Weights of a small transformer language model: 14 layers, 3315 steps.
Each number is 128 + 32 x the weight over its row's rms, rounded and kept within 0 to 255. Layers, rows and columns count from 0. Numbers have three digits each. The size before them is the row's rms in percent of the matrix's.

# k: layer 3 attention key, 96x96, rms 0.194, rows 78-95, columns 0-95
# q: layer 3 attention query, 96x96, rms 0.208, rows 79-95, columns 0-95
# v: layer 3 attention value, 96x96, rms 0.289, rows 64-95, columns 0-95
# o: layer 3 attention output (transposed), 96x96, rms 0.293, rows 64-95, columns 0-95
# up: layer 3 MLP up, 384x96, rms 0.23, rows 0-19, columns 0-95
# down: layer 3 MLP down (transposed), 384x96, rms 0.217, rows 0-18, columns 0-95
k78 113:182115174126105121114145019165179133096157163082147145126102128091122131084209108111186159120092153106057066109147135159103118152145121127149153147108140131122147098152165136163157146091144152119116186109159120181148115157073112140142114099110213119127140144131157092144145083102097089139
q79 114:063191195116058080098180103073128154164138174137163111118150124146135106123140098115146153130104164132116112127137146101128130088167150105117160185166099099175125121187165100126162089157109146124114136140074170065104101093079142173121123126139208070102117156148101142135123120177128087160
k79 113:159118112159140094114148104146176101165117150132166125133137089133099149176135136121153070082155127076151146093128115086146086217128113162094138069118181165148082125067107173168130145104153095148132177153108119166141103145213093192136103076126120143152133099061152119149117118118146183093
q80 104:139075135085174125124124141169164104141137122127133099087113098124084075163203167162102138100172087093114105074114161088147133175120201104112081155141144091103073110084117141156094117154152166027161129120146102117115146090108125145166093129146114065125140095184155128089127139122160165114
k80 102:096118091186157110102100096184109169123146113138143089108143094098137196160103130142139195127091124097131106129111097149140112099097130113160092095127112167114094153184124144070134095207192127137078108101104145189131169172071062118142153103159056121110111136107112096111103150134129071154
q81 107:121171147143113122115177104116124043158127052102143113111205168109190132139070146125129103135062154173134156132132152148082097068115066195123119149142061167095089110116129158153157165119077126156148165120097133137108123146132139118116189126098107147109103191137097141120113073103128128112
k81 115:160106138145117134175125127116117157129100175103094207062060102155071055158135139180122178091188157141181145064147127163142154140210159115136112153136169114128138157113150083115070124097164120092140105142115091077179166091112130104092128135106167170145119132154118144134097125122125110114
q82 103:154086152141055183118124120106118182101118095119154081163092169169122187081093106079117092132164118121109172091171104161075150132102154129223131117125140128168074067148135091139136142087091167132096095116205181154094128155156163153117145137107110082116124149110108118143136097157129138144
k82 111:137164166146107120122119078171179094069157176121115121104157096139143129095110152138131138140123143089184094071116111077150109111150073159089103089132129205112130102101154133180125085096146137103163175176071146137116047096102071079105132172153112142131151065125079148157135149115111086122
q83 116:125141133076080166094130082135032188140124158131180122133137183121153201099131136144142187178095152176121125122116149095053194136088129101056121125111123109076088072141123110125129145128126127128132133139155147112166107179141177110163115135116178180137092182102138139140146160130126150112
k83 118:140156108180144138147113193097131080161111131130152157133158111131135042137126086105114131115161096112136166152090124137146060166142110115206149122144146168126185149146129101066145118148069142169152153081134122143150150097147156121057177211178125135151132127091107106139104085101076161090
q84 118:102138165137125095168160117098114116100095165163185107109149085140105164156077126128127136112136132156149069137055120145071083047160133146067203154158149149184133157158146131139174108159164084163138162139104112161066173103118137128123098119101113097140147133097109150120191068166143163150
k84 105:171097118126172131161117151103107125107091106073142158178113205082174046141114146106110188092140111106147121105103071138161177092082125143069128105112102117157075121141061121116070121184101161084160082202099112122118118106119136133153107160097147172140119126152130183138127123137127131166
q85 123:149067143101157168155163111122122139140141121079088180072051154115108123162206118170185167140096134096132103120186082169111154095112140206137138122123146130132099098124131135146087135138097142090104184129138119120184139139090076123103134169139154139125139140036135121147158112105110165067
k85 115:123129159141126136073140137141065159105123114130111117125156086166145226064139091128048111067149145104139122130089158112140149145111158090117096110121142150113111169110113049150093149120169122160070114127116178114101147145158166148148096135107137106141125105165084062074101105069089088169
q86 102:144140124138139077113135172053089164166132116134153116139166125119182157159155132127118150122138179127115106093139062148127114100090143163135161113112179087114161188167094130106180063135109045117152171081148119166139145128093149109125145140131188130128064226084136115116153098176128126129
k86 107:114132144159140139092140132078164106120138100096145150141124157171106143165096136119122079070080151099114091134123154103199053159167123108111152165160150190171143167124116104121097137042118148119148157169051103084162134128139141128129121169084122125138064099111123157210125105074105109093
q87 108:140156104167166132121133094143077121109128065163121093163109124127161126174139099140083165130100136075072164151068132120103111107117113174142079144119178136102100165126164157162121079059113144221141129128145147127162053151150159120143116143141147194170143097156062148163157133092167146100
k87 130:150133075138196102102091105150183111135103146185093150124163123075150141128149107121106189129145130114127152104157153230184088107154139116096177093118139094085157134173117099149120115101135110097070101140118110158072213056116127084117109093125145146138138129129163148092144158153139170162
q88 113:107145058117128141145165096092142144139162115118070099081163094137136086134119111144168086112139159091109122113127134146103125118110113132177121098160178155144130177154115112081104191142170081146160141134179121120168180125086151117097072143176095080094132088141034150104146210125087160158
k88 121:158138189125094115111123132189117173102114095154145076176162145096144140101146084161106151087118155154090166111096127100086156098187153112096141131104086150133067143175194160167179105118126150144093149153107123120156129113128076083090199101136102158099104174173167120098200093120102117143
q89 111:130177164107123090166135043086137113198103095168066134137143135093162113145118099137175174153064108153104130196143162083056138155136156091166146096157072111123129123098144147129178116166119136123171158082110127106115103107140124150148111078166089145162163142152106088157145157102124189122
k89 130:130104146112060129143131175139131100168166094065092070064138096109159162103152159159162158148203187076122125061156155216146115132160147140164054077096118113080153152128120114132116088114096118107117162130141141162140127130181114117132124099109137131101124133131133083080174106142116169104
q90 091:118113126181184105173138139123152173119184122100121094129078144134150105100088170172150097109123099148136104138082101165255110110127129095158114104093140097125175056108108092142150126091128172154182100110137128142113124161163137129114114143189185166162168132145130116133150136124146181081
k90 112:152200088090077143095134126151135105073091074160146171155114155171089142137115084095141086141102189118114177131204111102068140096121070137132161135106128185127135175123130140143114128134090120115149150132097097142141156142111154122100150170079146128129121125055065195141089163174138133175
q91 105:132075139126155055166124125137116103129112087177166160136111124160125096136130129104060092090084147137169154122070114132158123055127117102104109159150161143146094165165147152072135141084107099160189052194133130150153100084134140094112184159087143134066149092116197120119126114140158107141
k91 122:114104075117108170170140121106168085097105146061068134126180133144125085154180127179149115088192065170142141149122087159136146119118115143124199089165154156116127174124069132123090132153147129115104110119103080121044160098116125162119146126125140140194089125152104172121134119173124132201
q92 090:083102109143111139149132143146203111121141187134200150134099175130123099180131072168107137127075154126134124075089064086128161158139108147137195104145159155052165158143105151111107148151126106061148123145167142121096102100146090140135093118115131192182111113137183111177136130071158100132
k92 115:109096088103170146099109087153046137131173141132162131125154187113159166142173094123169104125107105100223150168185142176109152166112133199127071167073128162118155161105107126143102075146107159175124087136122157122136145157130061152137123172104123081069165135118116113136110137157122137118
q93 090:223121097136156162095094089155145131097112138197108106190127144070125126102111138118162147171094161117103143136105085085096122092098127136103088102059127149119133096143126162160100130140151138060120117153116166180140097172147061157060171154137149174102145084202143106136109142139120118111
k93 108:131124045140134154157140132126144109141184130194110127078191109121160154071100142075126126144134081175125109150136149159140123137140075109146127088134108063181149131104104135122109162106049113156087122111095136122140152075105130108194134156104125169131174117166199148149158055112076108117
q94 097:090099074128169158103106116162156156128105163126153116116098121140149130087194121183115091137130139202078143236155103145123130134139170135087164124130122159185148141106140172085101089098096076148138088111081099109162134170174096117191117102107118100122132172146129137113106126178073081120
k94 104:054132155123110115135096065114138162085119113127128090164152065164160173155071068099093117127147127069151116087102160081114173120140137104138135135111137094112115116201086136145144131146071121120090177136175159183104144148084137127104181156146133144126103160082089147180194163106167126146
q95 112:136142196170141085154102102107149119119115116159118146098092174110077137155139150121139095141152158102128099143157075128130140119127154101165193155124173135120218115146099151173115095067120161160159122122108091090171130093038100081155113172137097154190082145106129117090095171180148163121
k95 125:066125119089109085075158164148182158099137131079180123131181082142168132107107113099127073105150101120130133137109147157159116158131070164109103156104138150127098145170129096127111110142151103103143167096138197110099142099173151173081103152045159081076171118126208125143176105087134140133
v64 113:111114155106126152101141154134088115186178124093187165091155054136083071170159119083143102122107141139138157117076136141083094136112067160154176132143095119115140204117142166129081113139090065128132154128155104123137047142105116116128130154196175129153164120169132082158127094135097076120
o64 099:093126103088104121132167092143094138076163089175113053147191083115132152145161132164186103109116105100126054154121148085180063140162149123097111121119140188169091142167069152124162131158116117163143118175130091087139123107108120104094114182083084110125122123144104124086201151118089124120
v65 107:110123111181112148089104082079120132110108173031082129174098146147083112158092159107154102112141135144198088154134133195133080213168072160170089120128165179116128117093136113127133074118182101094155113110111129123116083098179118122128158146174146147114155134123121118118095112160172102113
o65 089:139160046116121146162125085131194104112131120144117117082151152105145129195140166193212148152128133155109143113094120081106097121089126095141175138107107087164137097087077100119130134111087200136187162106133109160148151123047100096131161169143147120160130112164141114103088083146178141104
v66 089:159111123134168100082145082134078170085136185145155157112079126130137174125107089134125120121124148150153122138161195153146133140094159072176148132137159118152138122138087147129097130111121125069112141157098112128183175072148181078124153142120114100039098126141040147176137150132126084207
o66 081:121178161095082156130072156201162132111122103171159132143129118180175109137147113109186152097127129119111213116159127091135157061111121160101085125145097140154148129145109082079170103173109174117158090142155114177072104119110169110105112078119179150150162160141137137103131112196109072149
v67 100:150149120093072136147206115222174107159096084131172130166072079185179114089136092204111106109128143115122127119095106163100163115128130125141127125125148100142109098127115165063134123145138098128108095154118062123133202102114120125130141152096118099088110114143115106116092190120173184088
o67 095:096091127127108168084100104098076225148079140116065099148166117092109165086089111102107110165172150172082167151127133116092153085161138139129115139108121086078153140143117104149088094124059212126101053134165145118103113137131179139147116100089144096141132135158094124134163116085146095136
v68 101:141142116162102124078126204122128130107106094131137175154128111088088144092139159087122159154131072081097105096113103028080162170116115151135141134171140109061129133158142201113148107091122116075152124117153128134182057145086102124146102113157169096114173126102094168119161104163161181132
o68 091:142108055111111132117150097127131129102178122124102162109133107145147047128153161192138155140098152137113113103151163166161079132170153101127121120113158142184178178112164096134083162184152128153178078109112093083161120066196122101154162120151108147130141112092159042110122146112089160173
v69 116:163097128130116101131102113141082114052125116133180157140095139158094128121182139115132051192167144128134134166143161083175161108126080120139104101141151111182155081171124159144096115138141166134101133135147062143165077131206105111121109081164122112086136147150086161146171129078067183157
o69 102:095132098122114091126106103113148098131130061169095092174146141107131053162151089098131176102144109075129131139119157110145109091094141125118080199143135143105153178089179094183095063077157097181150101120184117163126151134086144097151141146154136164110152140145162113124158169127139072049
v70 106:106101134081131072086190105116100092120099073108167154125191153169122116131135146162149137161079105133112102154180160155086152118138143084109171170157104134200143089123101159144145147104144091116136104099169156101166137136151023069120109101092140162147127150173148082073103129122120161161
o70 094:104156135135111135099143191108145099160161124111151090131155133129088109075147133124136151088086113167095123130147123082130107222108170119184090122079180087144165166102134169106077144078139064157114126133139100111153069100098152195110127152085146149121106131108143102125097097164133081039
v71 090:093173207194108119163155157097112138116113128108176159120149109104073097157161137080149146161075100140192161164084096089143151105119160122127194116129106163143061124099130083143107122091117162114135142143188142097166095171113212118101137136133076141116139149184090149138118094126143112162
o71 084:120107083113157141091131143178124107086163077144100105154117098136113125182146170159116151090134120137147180051084143167186099148106079140132129123130147202073149137180112178119111130092176133127106093179118156148135088140116151091152153107131133158125105130178120145098079225194144158133
v72 098:109190129128071090072140155139127066093183116125108174068153127100119125138108112124129121106085117128110181135160114155095182150145146123142192128139180114138143150132161117077155098127181154105165157176084172131159151115047097109183117108153142119166130092075080097134149123150197158109
o72 080:133110109152168118136081090152114109183169132120106098135139097120130054044139209164159129137140138115103092150114177098117127160168115129137140089126079141091073184145144137110087142126185125081148145088053123080100096134193166153103136112158088095134136134176180150097133135142124078128
v73 100:098094118085134087084096126152065160174171115169134121109180141171158135104146160190126134128135125127118173131105134202176152133127125154107080145106158153162164134149177082139119086098116149096126224090090094078134174144178107140118117162100119092088156160149072079095116161105144126143
o73 087:147145118116136121151067115151161160108120151173141120192146197161182148132148103155100159090101138128101108142079059021152131162149210141098107177125091143120116105151151184087144130129135132150152124103131166189132142153113153119149097087108133110100097154147210142116111112120093147085
v74 102:083183155072102170072133101131122132234158100122106080122178100097092104135152101136148110136138069109140105129110177171171092147111161107171120173181161117080134148127163193125150104104122111116132154090141102096093081138116102152139092167109157136104085098093105150183177126131154090139
o74 090:138132144155121164178061120139056162069112153154171151173176137129098162110135126111169184136121171100124107117120111099093103130116154138127126158115122115175145084124138077124139169196143161117092202126140162159141119086091198052187150126142090142144149104132156071157117147150130181102
v75 107:183137125054145097145110096154153098084129081239125095110103143146117093151140154166118172135144139122122159179128179101154133068129128142124116145155148080088086118173119118139194095130166138118135127082147119095087159181137093145127056090123083123132148127094153071112146189135126158157
o75 089:140092117155161189104148134111109169145111153148141118082085134048100109120128099086118140136073147097142077137127101137117162160121109168082097129166125130134132081096198100191085198096110097122127110107154107125155144190173155078138124067119141163112122173108199129127127087119125127051
v76 086:110100118195175157134105113144134107155184060136121135115105187109130135086120094090091127152141130110106121175123184122090131140126105113076162087099094107163109153146073156110159179094091103116154068148100115120100118098186217148047084129168134095119105095154188125108125148143109124144
o76 077:120163167113089082177134127049144163116143157097127097124131163167079065112124080104136117120143177165110114112117135149146158107119183071133172189112151116089139114108081124085159170146125148117132086120136132119209124098130098134126196085098115193111119169125079126091068076113132104156
v77 097:156123128127094154139145153143121093141102110148140152166201116203130220122141163154135131108181120200144148125071088149150163113144135144167125092111040110159158127130148135179060151149081127156151105140119156136105086148134173157095137107122087149094159098066115066130103121140128142076
o77 087:135075169182170133124109151109195122077104140148124075130153096046140130137092105110071100155146158139128122107118133154168124111122125108118151140078176129123108116199117148124154108143090075132131069169107101116101144072137095110155114184173163084094082151140186147141178109064145136177
v78 116:187130085152167107150116128107125145082138154211139162156114219141142128123119099155081138130149098149086186172102128128155134162127127094070105153157166105152103096119104132087142089100135153147135168093149151135225175091100124106112120076138084114098109137167113103179134182120163135176
o78 092:136104158135106083082134117171202097183135102146120135121080148137112122104163130131135114139086152128128180132137135140196179128112130128175106136128052150077107083084157099145148143109130161167089088116122119125076108164133121132141079092167106151077170131182199130090069087148068147083
v79 083:139176140131074122065153105140093094119181174110205153189127163153101127124153116128109104095109109145130149115172146145103104127121189117136094129115113123121180087063148169114133130143136109083127069148193135144190066165062186119110111111123093171099138117099152099193097137152158142115
o79 077:226083149169122141081154103109115129091154096179122100145155140123128101140099190099159092167153121111139206158119158085169133129111110104167160203098197155114130140127126082135104138129103170157141148183068146083139115120147167145137157164140145084111067170163132123139142095156096105142
v80 101:096115133100110081140183131120124043216062147126100114166142123150156061149152134132059171148126150089159139091070108138139081153115088171132190109187097085136135126092099150139155123139165124119136073079160122121138089125128126148116172113109088134157146083119124171135118075107153108092
o80 093:129163072088104114062115130131158170068158174095099108111176175133114155090105148158143137167132098153184144091151140162100165119092114184159065100031112158078124135153129139140118118111146117139087157191081167163104126150144108118144136136131150124058127126099122089113176117075164121114
v81 089:142108140194164118110098125080109087118147151089126158094105153163171140090055117147099133099078114193111127159143169104169140126153113104119085102078121141127098114132183141105079091106139172046184157175115170135095082108130179145156157098154132085125108135146136082113088164105083073132
o81 090:142150129161126120156091099187202119138102115144170101114144098122150043136124143155169095138176166103176132148096141107161133134078127107089205104226147065110153131154106150087155135097117113168138131102084105094131146186115108148143122091108082142119096121144117196114125150170154084142
v82 103:137115123069086092085114138195094140149163121153117098117118078200109139134125102175109133149121150134123121122179138185154179201132119102106153094120144115160144122156113088066141118140086149103091085105161162083080114158079112158154177123137116187132191130201096120105085165141083129112
o82 090:107123173101112139104119102106121178079139116092090156122114169049172121102121113145143184092094133128147119149062103043044091068175108161116119101103129167133132128138068140100169124104146081141169112127066111102124136126117105147102114150081161125125090147101114168078151114146182165101
v83 095:171103183127088153148122185139168090132087113139101141152155121121088066139147147088091150097148106072152187116144147157123138120132091105143079136144125140102045165087098086135098057114062139148108167132118092130084073118102080086098106110085128115131163144110156136145061123133170096082
o83 085:131102150141164136120111136156124140162124130101048175141127110116079129177195145119085122165143108090156097125110101147189144167125128125169115093067168110100086105073168154155102144111127160132170104194106114111175119132107109077140155216171114125113132041135128152097159096103075133100
v84 103:095164142100086181128129112098134208161173129054159114186159112135069156125122123150127089103071162124143183117110110164139100186070046143163154156171139162154115119124157090137147130131111156137138131155069174121148113102079132161156122172140117136091087138127101105138129148134169121051
o84 095:123170167092167164143119068135122103132110114169064104166172147061131174151136134164168180106164094162151080085094150142098123146163170098089113116097102093128121135106103107060124141124135156086120153112108146130063074153090162076102135168142102152140175138164126150076090150080107151180
v85 108:147151125103110121121107162192114127164162119123134122116215095099087098158084088106157078130109182143092129155112154125101129105132143096110179124089174093166193198148045099108152145158126151145105104104201138099103098140141134129117146142126222107146118102100102169122140143169123099083
o85 099:086105142109113152179122157123084168189141159112146120155093126129157145058199174124075171127149102122119096126112175150096110106131116105111157155153106147179084079142149104186123112174169090147151206136156125135149150118124128169085118212118098125096135167126078122088168075161109135100
v86 099:129184111146123129116177207113173145150147131160114146125095141117103078170152154085080149164149122128126122122062121086149164107158128101092141040136099050106182078100106114085123165098156126200131066150134159153114136115137133108136090192146132099088125138155152063132137134139087138116
o86 092:091085166132176080169154083064075164145134124128118114099110136132133176160095076122124063120181174088140155099141143204149118132142156163158115166073182166116138208147093132165146068108162142159124143111070119135114099096132112118147116067141111115149095144138144144094158106161144159166
v87 095:104056154127148082114113105173123130130119118129133188160181130089126120112147161197162168139142145076149112112097123113129081133133171112165147148151140146104108104104080152130163095109125107161145144072139047143138189121142140102135117112139035082206182111080140150134177119149158079133
o87 086:129113063099085144125141159120096106124165121076156143132121101143144121101133117113117096137091103128128143110168070166169192129121063110150103114060124114168088111212199078127130191109101174162121108156172166187147053100153112117100149158082155147102150110172140091112129102136139126114
v88 113:160141120055124096105099181183090093200178146114161192157099121123142130158134065134130163136147138172141113108157161130142093162114150112133128148109118132129076132126180153143123143125177127206139148057106154137167146141076131112139120106149075122178124046100173118095164083124086118149
o88 113:113093127147110111172171081102155129133108124148178093131167105129116164067107168086176059136052139133175139158119139139121102153114132131174176112144109216140110140108169117122180172144062082130116128168118147139063120150145115123100168141064142147085167145129191123184118134134141102098
v89 087:122122104164137136088126164156137089073141136112100122099118170089130103103105158090092091129157126090105167153174155093149107109091134197093070176143145114147135125157150120170173121142108094156118081096131033163126200117155144096159155069127148128096151122136171157217120150138081144161
o89 089:215175150130097050159175116116071123205102113113126205139127166188119112132153100162097128202123097071057133159156134084092148125067078081150149150119137132106096129112139118152155129146100126108136137108117152104164077124107140136114128131103161104104097176147151123118133115149145081143
v90 094:117122136138183113067108048170082117085136129115083168144086109119129177130085146200087192081113146179086111156098069095072102083118100117143127145140112108157122150105159145123108108138144129203080174163124138093099168122113147166131072122172082095108110142123156142136167118109116101119
o90 083:132166135182150151141135099162135119112099102102171060141131158154107118158123110068168111131122151133129132152134078145158125106131088119109148074142006141119149138119167126188160172138120124157146123092148032150108102124180166198118103157113106128064122169166097150136085141098143149136
v91 104:140110140086190123143100133136138097084158165130120138155163132147144135098090135125139104124136128106153195139131200124158121132120069116098083038104133118134141193158188115134144126114142129177093114157096131094101129126200105168123096142196114068146116183100121111149125122035116097069
o91 092:087167147193117106142149079108139116216082122203142094086166118118130095157091087079066150118130100107173029135079116127183135125186133133112080130158114105091128121166128104115154080093152176158130146116141115123129133129095084137119128171108118117069126101156156164129110096107137109112
v92 095:150103108044153130146145169138128158165065181160154151116103070097096141125125178073165148132090116121105141078136147130161161155152145102164160163106172131060143148159116126145111085131089161177150112163068092090084153136133080147106171116133105086082121054122066158112140115132110145150
o92 089:117177191099124160101137064187138138131103132145104131162099081078089116146117101128085168139088097126102121151154125128150115102102151150125099088133114186238148113159141123131130155160141087111144111123128138147124147127081079076180112104106119112118214122082162095185167143137174134186
v93 101:138136102147081136172076156119152114128170054103102129065187176157083122117177113139142084136154189173106080178097132108106129171104134135117161106099093085138102198119108119147110104099120138137131137131112181093112110157187158161161203105129097149105087110087084103159175088140123105130
o93 090:127122157110120141175140152077113086125114142154155160143163134049136131078132089168124199108150156153164124083126130163133130114143110129101128117108118188058089097177144130145127162126161090117121116179125054132150186105076152058132147090153107140175121175164087153091081177184133147127
v94 096:157137113129171163114138062047135140105152189152108122148161071096137127132117143132148109187132171142123132109134162130130131218102140062141150129097148118186114179088079104105126088121151072239096162169096147104097110113158141125108105152154119124097115172117155133161153110127106096131
o94 090:054163155112122106151136149114129118174126124166129105104113104141040120133134121102169148089095104097144186082126083189131119084144129150185125129175086142149144150135133145180158137126134192108141103090122076134093145104061143120151089180144112045156161072131073182152098120124136136138
v95 102:117177165123117133118103129136146125172185145165074172108093119088145115104117178105137126106091091236157110091121185173142122152194147127147167156121112097171151108131068120062099149125128124138145065150168135185099152111168071106099098150168170131106095104110154135154097114087140106132
o95 094:130087209176142074191090116158084172122116106118148090118144094135068130110147102101181134070166127153074096115189110160177142095083121122140141137137156137094146117078094092169168113091152162091117152088069135097127098158134160158148148135092069135119114150095155109175168106165150137137
up0 105:128071145129118195086181127144093096124094119140104190117104172129156116121078090106142074181119094058106111136125131117122107162138146135169142110139109126120083175166128081124164114163159178142159133130084119108151147167185189175063132085097203127154129099167119117181141132181127115114
down0 111:148197150142149072150093159102163168151176125132154069159146120098119178175183159141105120058136165175139175157139133119106138109106100136142102134121174171114114089105114186141060129101137090132133153109160153140143077112103062078147135191118093148073171178122132127096131129085139164150
up1 121:106155105080122199122105182144107135076100156214110120151132131139113140138148122118126188147128093173173078151116119071079131109141084161071159168103132115163142084119124160145127066099133108167166149170122098174118159067115122057169146130106094086147146135069118160110141159159152105104
down1 132:089144158130121093139101075116086123130119141129100113096131113094107174123116146223137156144139160152143134079071159122111129102151133084116146115115145066101165091102138148149073096155098175117141148123193190127147105102064112181137132089164088149158159122092128156043080148173152174102
up2 136:136100099111095085192119147092133136169121105108113150079091112140099153094157142155134043178194142152152156090206144164151151156108112115153127081079123121092117141130090077141117099111173141088078102106093135111080097104197149148162190149176187126145136102138163099162138131123104132152
down2 136:092125102127169082126085122114167148112137157125100100133144105153124064159141145130098089144141110160075092089158178179161100114085124097113150114082140175070180144121136090147149128140146138158153116132215132098216120113152060099125132065152089200157119149124139099136095115171129151173
up3 107:135180142097127133093173129157123103156144109189139085152184091177190125094106123102153104059127138105120153119157128079124137195073135101145109143164132092143028142119157098146119166107126130180121111148114090095155141100109118126108127186124179134111172069201132114098107083160125091121
down3 104:148110120119114071120057117156171138119142129109137173106078165098099080139127160116107151152118142185093149134081123163155093069185142126107139103090144181129224102151127162142168098165119138168132093111170183143129104121158146161184136068155072117169119133153083177129109144165095131158
up4 056:137118119111121134119133126166159112098101161146110104126134136206088113178210107111088139114167152128027069142116127121100069117160120123140128091102157111163152106142087097146138126076115143077153186119162096114192171024131109179080139104113084148136102118106136101130110137112141139128
down4 066:152083175117124147158126136114075149156212131127133119130136138125200157126122189097094128098058122135137130138104145178125105090133126131101116131139203098163155113146162180077129129089163133192113084114119165152050165110172154088126179102106135163101164142082117143156109114188161099152
up5 108:158189113132149111142178136117096088202168140133114155113124109159118074097107188162160225105151114170100131129157111094130134184117117098151143155157136120118204104097123144184134120090169153114105116105143086118116114089101125130201116078103125083173107113115156152180075156140138097083
down5 105:137138148134128196142074129167167110117140129156096172184091140105199133140121123122088124113192116205127146169037060076168175183146130123136146114079143106136128122179126104103127142087145097155153081086161080132158141115124149129144106155152171098079139082107130160116142136139095090137
up6 098:128088132147109118133153118106081081164142144113123094129084075094125123132145151090131117156115109134145110120149198201117125074117098120183161147135122093146086146041108136180178145114074144092156108089147095131125126117181159151150107190136168117133164073141172092156212088109171161129
down6 095:158163154090142142126102147143187190115141099166121142107150205105080183145154078118123122157137138135120138161110058114147133169120142156089094103132086127056150092137170104116083084137191119192078172141129161110132130161079120120144176092141121152144132184133068123117075171131092155145
up7 084:082161152087142138100184109099087102105113195147095162086100141090127135125084117163115184153116154180182077161147144143105152131166099144140158131139130153145118140119106161152141168151140072178108072174124116142144108121048102049071141127092153201180116111131121139128162125146175159128
down7 088:125170105055129163153118069130128126175095156111110138117113116177156063130175121073141168118125099181112188172136123106182127068165169086144150088133130071113182083113111142181160184147123168112164139155132132103169127101151065106185102133160128121133167106135106079162137128106097120110
up8 113:144166127135097070130150113095118137115099168099154103080094130062165106130136133116125225128155134126131138128086103132113142062179092115149139134096168158115124128147085130135124157059119122123076080139117146174122155130151112105141076076105107127076098160224067112123180169180142133107
down8 101:134122133104141168081104118167134147149104108171110110132139131169104140102118071114101077104162111103144097162169200125178104177073155146139114109131089107131143114125174078112161062164112125125155181116175098124145154111093114170129179159157133136169131073042167197150102069130100096124
up9 141:186116055171123124125152115135166152091066078120100084192093176146123122125096124154132185176131075152150174160092071125170096154152119112100097141112152170103214135066138114139131125156134145158127196112084158123047148096120152095142139128155161163138109139140134118135128125086108134148
down9 132:103150174116125133123087142165087103169191126138189174105153113127133129140186083096144074082126182122104130117178162105108137090082118173158127086154093059115094138181130144104128127122157166089134077122175126139205129143147120137121118115112059093146171127057102147149136146178118159095
up10 075:030104190177201098127119106117093080093140156114088128140133093158076177108137145124172128167156158125112087093120121154147110135079136135103069149106122125133143163080142107109124106146144185059092140121123085177087089180119132111121150130130103084138117079151133125129178143096167152064
down10 091:034111163155152141159142110126098075114101168097082095190150101161046107109159187165176125195158116125118152112073119160143103101062123093126141146119113105131139126124123098138158077152102124134159118168157072149134131172153096123095128170123179104129111117186109155155180139139177124113
up11 115:089153119079131090202075195112146137111111147166129096127131163102129103146117130179100174190131092159144128119139123160109119135109177114106148142115113122132164102172144211157143129030075181098145101116158078158075128051129151094125104145119096132150129145143165121095123073144149152144
down11 112:159158100096183085103115181094155151132142130159101097102166138119134186128112140124156138193173130133055174096144156146142127152132139120128097147141111193141196147066133148125107087195116084150095149176088092127104145135117206157148166084084162136137102070165101112098097143114138102158
up12 113:143137146163112083136143095108145082124099118092150125222165137093149113141116059097128129072117135100068161127115102117127116151105124110155166106134079159097120182154105092121102127138176129117174128047164137152119174090191132201078120200193146163099125156138095131134131148152144155135
down12 111:117143192132139151130076138165104170163144150182176129159122140151065133125119217081093157154102125144158107114152126077125106161166112113105082128112130073180155077093162151152140112172079163130139132190092102127125098114046123115170161102097132105103150094135178102105082081116143145112
up13 128:097109144086158138132217172100124071209141166160103170054075157093118145162099122156095063162134124139148152192158135093131153125173117146157169131130101161130097131100098131161148153052109105119146085121117119095153137160132097105123092122108085101139179143179143157175145133123163129110
down13 108:100190130182091158157119103130183115170124110182166132110115119156138110119191151193149139133061109108170114164061128064090124155128148089148143074151130101170087109150179109122127159141071151072182089102163125140147117100110115146107097126093123097183118135132145182168118129081103138165
up14 098:202105144161147143092117165109121106143097176145152099161123087096112089132173135122143128133151119120112092138122138106058095138124141117204142088067105116153154053162143123205173086170118166096119170118127148105108130083099149169110138168166126165110176129177146137090085118091164124055
down14 100:081142174112103118137152130094142150157166137161162140164132134197122135089102113176163140126119116112142178078173163121168165105113124190110161218131129106087125166118100094095111207144124152109111199109101114138158156148147074117129126056134059115191112155103084143173134121142107119133
up15 112:117079122113129146119154179049129105160172080112093182101062100141118175101123148175157198125106144147138120108114126150138136145116097173062115102142115202140145141088129136139070176151167087095110148177145090118166132104141073073082117162156157101161111137111120170162153122107136173162
down15 109:138137143101133178127097133112164091136150074130126137152140117114217152140107130157151087125151076163130089124038137101129111164112114086134129153091143169191130107097152195080155113135105121150110114139061105111138079115097146128125097128062174121068112086170067177104161112109129187133
up16 094:161151102103072111130072129190140176121074140092180196094117127120123163116125130138153075162136116085111104115154137117180163106107139086118136208098180144140084085169132120134155094134024156120123075164127110134194129133086135145131099162127127116089139102137131086121171163156106098119
down16 089:112096148124157124154177114105141088131178122189104108195145188135111133139114115159130128079100095174156148167096166116136149134167124132217134038174135136113165135119156200152155147142098069133120123204094144110114098140126137091134136140043154171123124133093143122144107078111155141108
up17 104:142135138069127101096159061154132127150135130109165151184196141142072169159120094195174098161097128094120129084168183075186139133058174128113123108115119106126163141162132147131096157110055176134140104144152143136128120151147169098107144101149090076160103102160101126149099176083118161167
down17 105:143183130201146159158094182129145134145119109135126133128087130142162074110140146089111170116144113153129161189132075157074148121184086089171133121148180137107111139096099109105171123128186151066128164087122128147149109126116132188181088188050128164103197124139140150095171112117137093140
up18 133:163153148089080104078098150175167143186113127083106164134092147162147123115105108199124144101140088147141134113079146095107140107103127122154110111132123112128075175182080050086140154155176050103170101111139125132087098135135100088135145121122090153205190122111107124162161116165144111179
down18 125:095146084144132150144172111094090082070140145129142119134168122077077149185127153045156095127106153102091125132193155125178163177147093148101135109115097133118163140139136179188133127126072209169108162149119151093128177159126180180132136114099139106076105160124099126085081166123132147124
up19 132:152132176093154088154145097098170095171137229175138104079154116131136122098130163132177103163126072120111157133165127081131172096088107080109109105186095151099131138138070137128098125119111167120115125162077151141148120139110171077067159110138125150064136155154146146160105082144122209111